Part of a small language model's weights.
Size: 12 layers, 6 heads of 128 (2 for keys and values), MLP 3072 squared ReLU.
Architecture: learned and rotary positions, tied embeddings.
Training: 935M tokens, 7135 steps.
Each number is 128 + 32 x the weight over its row's rms, rounded and kept within 0 to 255. Layers, rows and columns count from 0. Numbers have three digits each. The size before them is the row's rms in percent of the matrix's.

# k: layer 3 attention key, 256x768, rms 0.0134, rows 89-97, columns 0-191
# q: layer 3 attention query, 768x768, rms 0.0137, rows 90-97,218-225,346-353, columns 0-191
k89 099:099155150120154130123129142108139138158110129171097044144085101157093058123151112152194140184087192098103134161118176144128112138150124136120189107192096161133124133105120222145134174140128143156100092086145142132119203146126122178128098164137109123145167109131171172122173138113150160124108133085179146118121134140123099180136104156147180095135115146194097179086110103116112188157130157097086162115156089120163164169195126100106127058152153142086123112119085120134196166091122121123117113071136096148111131130101124090141145134089171136125166100078125103132128205150139083169
q90 097:158104158147138161161161146133098142128169088108124097166116146102168161189107074112122077154139090128130167143109162124149143122096115110117083100080168072087092096095107121089108091103124118097186122069196120093176141149135125120145227160106144121151179146101112091218117121126163120094147126202137148123137164108053132130088163115179113123158153146125149115102074097083138204155061132189070076100101063114087058109105145127088174127176158195119073035117133108129140095129114200103152193122093115073160163135176122091124095153154149129133169163156106157129160142128123080124
q218 101:106100101133173146145105142145128128170141092100181100113133185130143150140086081138101148075112141122158131149114090143153121140111067108184097128130106099121090160130151099223125119136122086104182072164101075104077118127125101133123131145160114104126126144149127112150107128145123125085084125146133162180097103110134133156095178081129136113097148156108195106144072181128108148054074168115108142138126113070142125119081098173114154171135155164106144150145135125114145058132112137092148117159130206166139185138146063113088097155120119150118173132157136077106159167114137168117
q346 106:127159123129144112167110113153113099105183140092131078181116138113130154107140140052110181112100086091149132140172119154128098115130096125123131143063109091156135183157178143124098110171132164127157118144206109124156125125138132148133123137139044117169145088130175049130167153130119116119117146148149076119179093090102125113190097100120090206104111102146116113166127124139112173095056139141081172127201110116119132181142079157126134171130118150112121084081116128127132115043090154127170164120126172104115134115163070142090177129078166131117167156120128115144189159132166133181
k90 094:059178153167141120162166130153116182169055084076132163089144162201156182121180113082093113106169193133149089120162171122084107100150091111122055111148174116208118114056167098122114120099064177110166202126113148103087180171140123174107140113079125114164081124159147123133134128170131147167152120137151161144169159153131147107140098135081119154134140125210143102100194087142108068080108098121129119160117165154130169134112070148130115087159179111146106129188113135162154172130150156168116058166173164102093170110098116143129145178129111191136211140165116166080117122130074109138
q91 099:101163138151181109054135114148138125129165117084103150165111098158146159096121099172153113148143092093029160096151157130141144153172139143182091099150122147114139123110100100151128083090075163114162090159096071124125142079112081159121093178152139050104163184124083135114173175150056160142145153094118036152122144146117153130150158084140111153112131181120125161152136055203095115172191091146084149144157116157138103111120139069144190131100154164077169142124156175214125147114050137174110109105154094140133111173085104116168074112175142147132069092125116108158168165116149082156
q219 098:118110124155152067067150056077145154114200114106142087148098119101158092103168110127122091129129091153145170126142171138103076174059162093097065130167139127062131162104073174137158075106147132068089153140121157126127134130121114100161146116131132161085122128164082162150089160125111174105190109088109123157102121154082150129139130119183135124096123112123120151085114146106137193156105086143157114220108121208114108154104162141113100143089142169110176112153091176165144138093142137176098086149159100096063070136152163142128120123127177184099112117087149169161023113133183139111
q347 100:157081086106130184157122135092132129074169113144159076142149139115110153211149171156100138201156127185079109134126167175075098126120076142135157171083122139112109166145143129106121090127089124115097129177141139125122097129114114091165166152150107134146114138103123122145102088138141140143153103146125138163107148107057201122161107084163105157141090100133093170111194097146177178142129075116135112145179113177161081123136126104135164104143181158119164116196160140123088198058101133127101139103088116059084144111118135127171083135147134106061128147124093124188075104122147062128
k91 095:060127039153138131069151154132114159110114153173153173141175156110165116119143124160121130097116093118122209095125163155125086150112085192118194142190174076093122150138179118058108142129128126141106120170066147119203104111135107126130121174118148180123086121105087137087125142099092122091097091106141138167115157094136142163109108114140121129159116095066137104178227063114213188134076124154182117133095124106099114152120150139099164182115116165079111149078114105159142080166126145185129142047155112106113155128128132110186115081127145107208166143100155130123089138124174110127
q92 096:069093195160138131130140154096111130117117153142162117108115132120137118126184123159135143135133109118077107134139161129171123083133111075160142109122149133131097160119105176172109168099145132077131183085122103097123102099196163160127133126076090108102127093092085207142121188114086121080100136130107063106131148126122153105142108112161146108152096120095173146113143121100137086102150126125137103122123121132199148146131141152135166140160133080149126106144134125108084194188136119124174152079189130168114123096059189053093141108218126103133086104167148162123101157106092150124
q220 107:095103135130087124146125085147114122136148167156042119177154108145120105183167036175148129126185112145124102067137151173167122113136120170119151120089131142219084121178151163166104126172103132119108143147124104094123085145157130160106083108159197181176144109120156100100127129131155119126067109136131132117131145106140177118144117105128168143097073122129163093164170147101093143116117195113134162120070085115104137123102171159124137049151206078074123109157119154066146122152090114091117100086153129112160115126156089130175162139126128163098096098145153148126090081111066146153
q348 104:125137141123125140154129129093122118120148137122144121098135100168120151151192134144097059074159103133173090088119104130171117094175079184114097090059145150175119180103099164149091155158147153139089116076066106124133085138140144157095125121140199109159112184159170131075165136157146120108157148163133160135108125127092140098110107153114119086116109135145126080137181136135108128122137148155100110071168079173167083059116140143093111107173120122139109118149090120093123125115086123133155151169136067114141142104147150109164095090127123182102114138090161154102136084119146133152
k92 096:137074126170150160074128096140143188098109087109105096165146110122132167177037163149128127095106155108145148149148194161150150118102101115083070131158127109118056141147179115120104146155165142081123172089099175103155049127122143058176138116126081203155155138157098137171092145153144132124103160141183144175156129148080133113179145131105070134167166118159092166178125152174120130146139135094150137102104183121123128154087127089126169175121184063100157151057134149103203198117145118176233107095127088147134098139121137107122137148095177170182080122115100166088189153170175124159
q93 096:141204132088083110155153116158111136141150149111134144155174107175122110079175166100092151107050124112155076146136128123101159106132092126130135122116166169146101105139126100159081129173110126156092168147150057123145139153151117107084116069087181108147083150141181145107149150147115154099100121138105164172131084176088099112092177109091125128103180077128116152109177198111131121125114118096133144129117136115153164105121173204137133113141130154144144103134157109127154079136145109145160102041098112110126146086113153190122087161127079107177117136134095115137124145121110094108
q221 107:117141183168141169118090136120112091179124203183147142165137150152115070119176169116125151097119105132131084088164098153126161120099137109068179166174128126183188091165137148168113182089094164094061086116110074103116109097110145176073139068135122146097128148171170141091110113104141117140160067100126090165092127158157148098145108145179086048140100128074110138128125120116161123140118126163120095093181124093152127215061120119159162142154117135135124147149143116098125108128129181153132138060103097138141138085131148181168168196139082117140135115140126147131098125179064135165
q349 102:129115131157186137110132071134217091160197135112075115189169112149164157126137093157139159147066134175059109159124098088105102123138139142084159092139143145167167163147061171138145129091126109185123188109148139137123155077086160110117099087123150110170189145169100146111113060156087106126153111149167192119167179102146082150184131089146139081120158105098101169111157172113216096132146143098108164165102119091192110133151114079186148111099146154145118128152129125109054098124099144098088120120160095107141085060166128166094121126141128098121083134154082130110118094169118132158
k93 096:143160116153147110095120138134130100155153084124142173144093142136080071147109062174110114132165129031136138119186161008137147147135177123152123115132135162170113098129121113138068108151136114158183155099149094117118086155116147102150128101093084154104097125099168119144106141143094140146121116182164142135095077118176149119125107160130161137090170128084099133123118094182127099101089207131111134197160154147158131178196153166111120128056092118090217127134170107204108170101156139111165114116145132132178131099136123136130103135098097056090128078159118182160168113116205152126
q94 096:098137140083157132129119131094141109127158118157157089096130141202067128144100160157138172151081116150110099189101146175162116135135141158126181107082133148154187060105126069096122089119133131167105113106154145130122070109124138130135079115099184087085123180196173154149090127123147158087147120171122096132145098175139075155102110094118126097107130050184123131129116177157148105058099114185171075129125136106091121188167150095156067151060106107183155112119110169122104094126130126094140123115094124135117105128101140132107084091169172085148169155141129110105089111127147153154
q222 100:066121128103131128140118101096230108147075104132155138161094130176144113096118105120131110118188128140129127125081093124211076156163070137126205139116143189114101070135168170131090136151124139081083187124101157129085190128159176146099123113144166166131175131093096083137127134104045159096142104097155129078100140103177071162157140123088097079107123086213140145175175149101098129066145142124162098066132157114107087185163161090170076123117079088118149101174111135140155139162127098132111099092120085144082097119116132136113108142093100151124110138137148148070131142070080141158
q350 106:161110119184150130139142171130148121101130107123159157091122114121097155171104162151154111092191137099111157105115129140124126102164097140163142156145138130120160124135156106139073086099160133134144179114177197114111128127138173115156092112127140126143137105123097163147100143120119157113131111154142061132116094128160050151100159161162091083118098102129137108134153102152079074088099107125154117107149113092075115132073076174119110224124128116120137108218106115115120138175116157079081057113134090166126113143122167084140171079151079137102105140150138152121073118133159158077
k94 097:131091115112136136091139164123130092143139175118086148072114129071143120137137115139133093125077116166160084074178132113103124085082141107234137184113113124089109175100090123158147071117083184097149138139076161156142138125086038142091149074139163132115135169118091140131122105174118148120085098156052099074111150149119175123123137095169122118096091180102100154116099103121108211114214107137143165121132140170158134097120125118116145137081095178155142182160108121048197132146167157087130084129145146094106118176164108085183163151088139149119075135185147137160108141131138107132
q95 099:168178128133069121144146171142098153158154139123077109107170070112086125160106192125105172103097087145165118103054143114099191160154105104117153129077112104101133101175104111121115183087138111142138092138147150126206137118094060154119126105178139155127107119131141140063062088100173111142130139190097119150138107069111150150126101140085114081133081071123104152150065170095171150137114162157104161108099186092088120179150160144118100125083147171104117127135110214109152126126078108113092189079147195128140077118178125161129131120072099110133092110103188144085143139144154137140
q223 111:134146132100143163118124151169141085121111186157150196198092118158121112084061165136146148061159106131114118180118132099105082140111153094080171171106112133149150079139167161116095135104072162149121132083155124132158122097160095139145089189103062177147134109163142146134106115157153069102144132140116189126142128109096179094156154155121078105068115128131036216081132141148067093139129150113144095118140149070183161145158129141099100127076141115146133134169159089075112135075098135111107130085096074126122178161038079160176113163107093068102153149130155158111099068140054191106
q351 106:212134098136113126144072144104121115140137157083063150095124191144085161125135116121097131088054119192111161236164172082121119111133120132119173104088160094123164111177136154135109152189132151139156141113168133110155068120130130090114144123163111125106134119131143149050092126099167101145211161153142157129168108121161124108224139187115082084180099089161092167128135145157086137100100112108116134120138122102190163122103142173111089213146119065133132127150122127142079111163090151121141170097079136111102149124069113142078146191090154148120119150114166132114125090112126164117
k95 092:132097101114090078173060131170126092191134129129035094070161202162177129081150150125140082171131158189081202121149097131164093120175085151204127105113161113154108103170077076162145104118126161107198166137152143203117081138167080064137118131094129115142105135102152088126185135159131113129162190111128119089148182146121087166128121122167141162086154137159159132143136146147143085119059139182124078112159093190122131156128117171169061138145069133143152090100142129089104133115164058106158104163131159112093168074154178149173127133164094126134145163174145111120137096042100108113
q96 103:142072186129093149140110099138149136096110161158143148137177171086118202071171136170162104139182111128144115167130185104133117029152123094146155164176126173124168101109120102149105070116152132109120106153068135138099167125149151121123173100134058086215133156162098123154160082096147149137103113143057131059160111114145097103104053140128092198118082081118135112154187169122068119129130136144163116097155117137151164098139128149079178135135177212239107175123150140187085150133176133169158145094138107097090062133142129110116145101204180150180170125125157095116124117140150135200
q224 107:122155126135118082126122125128113193148092137145114128158113123098089143140169085084133094121137076086088143206130144097120162141146108087118133178156121106060173127156091203132123090136146108123125087112028083111138117127117120113131136169092094119124157125122115114119134162084118153104151136133089143130118133147065098085092065101144170161121152119113112071135107114125112082075090119126082162124155105175129119161106135104125136111195156131150122130131111148147137089148117147196158148145171081137140156118127146092103107141100176121118143075145072087068114173131119105147
q352 102:178087153120084210123173097125077165112158117112124087163179171109106131106118101145136102091074144094118172103139174156161103077084084102092144154140082078109102164125083158146105122152085181159085138115061122135149147125119140122161186118124107147177133117139118115080144159117159085148181174145126146090089121097141127164153104133162140121178075129125123164167103129126167170134083110125123122065090093108171189138148154097104111083131115105143163154125119125140107081134182183138119172158133089096182129143101086157130134144142162151113134151105154147088202185107135148103
k96 091:127161107142152120142093167153157125156195125120152178158107116128106105147110155124115102145117138132142133078126152124123160118160110111116135181115106136132170195108151125135125158148094158087116158153158017048167043116046042093066180119088174138177165094105184101140119096130167157193150074124146133158124108072111106123135137095164159114152123117105159130155124148154103140116153128102160153158162087115140178090136162137122117203129072055060151159146155124145127105140152101107103116138177139170098186105143178116108107130130157102133177123135149134093184221137181133125
q97 104:130153131124101176140088109123133149143160126088104133139113148105140105127111125171148122105126114123105114124134163119124123149085167144126208117095107169143094147138092102105136143129097111083177148145078122155190136158148125170148179094075085170137124108158173102106137140111194109140159145109123220084157131125085104126162095085119142101113117177123070147142147173155109129212152123113107146128150090091104103112091126111094158121141090128128125156134124128106068165149044107145110114151143113105246117111110120146165133191164058127091169073122138140085160124113129164116
q225 107:108159137152132139133092193125084129141161149119105120162172140092159080112126117110142100149111094073124083093169156112114146102174113171076153127098085130170069094117152123081101105123126137094210106122082109131145152091147151153135092143084096123145119165110034171115125091118149141162192099171110172136126107110066192110116117152101095117141138094121123120107169182118151187192118124074160166122107105117123123124075130170098189147127141051154151140095086157111113156121130073136096159085103083106189132073086127156133080124183064188083121162186166140109100073113134129115
q353 105:132132197126110139130049093120112152112114152153114088111122085131128154097138108131122143142133103118107070150144139168090129131123117104129130092103144185128150100114143130104119163104128075154110157157122099095182164166157135161105156166108114126131146116106102080120094081105088175122180165172117155152137123132182118178135163120151122157157086143124182129146119129114143152162127107112113139169064166082151105159160137089094152105118126104089175058108113135167062153107124072123129089128108133093107107137123044104081111125077108141100089107153154113089063144143107114073
k97 096:130063179145116090130096163139118137158118053158129102140093134077115164140130101127111098142150126130171191085158149178100151119099082113133094148150213115155112198085132166083137095118132146100100098150092167013211094125135091084095143150140113125100089053154129131102139155144110097137148150121128178153144125131151064182147095145148165113143102139110140146101112195142115172103139125132126114131105117122107147120137132109104137147138130136097088093105186095164164159120125146131127118165141169125207201084139168121093117181135091145110107157156167146071215129149107104174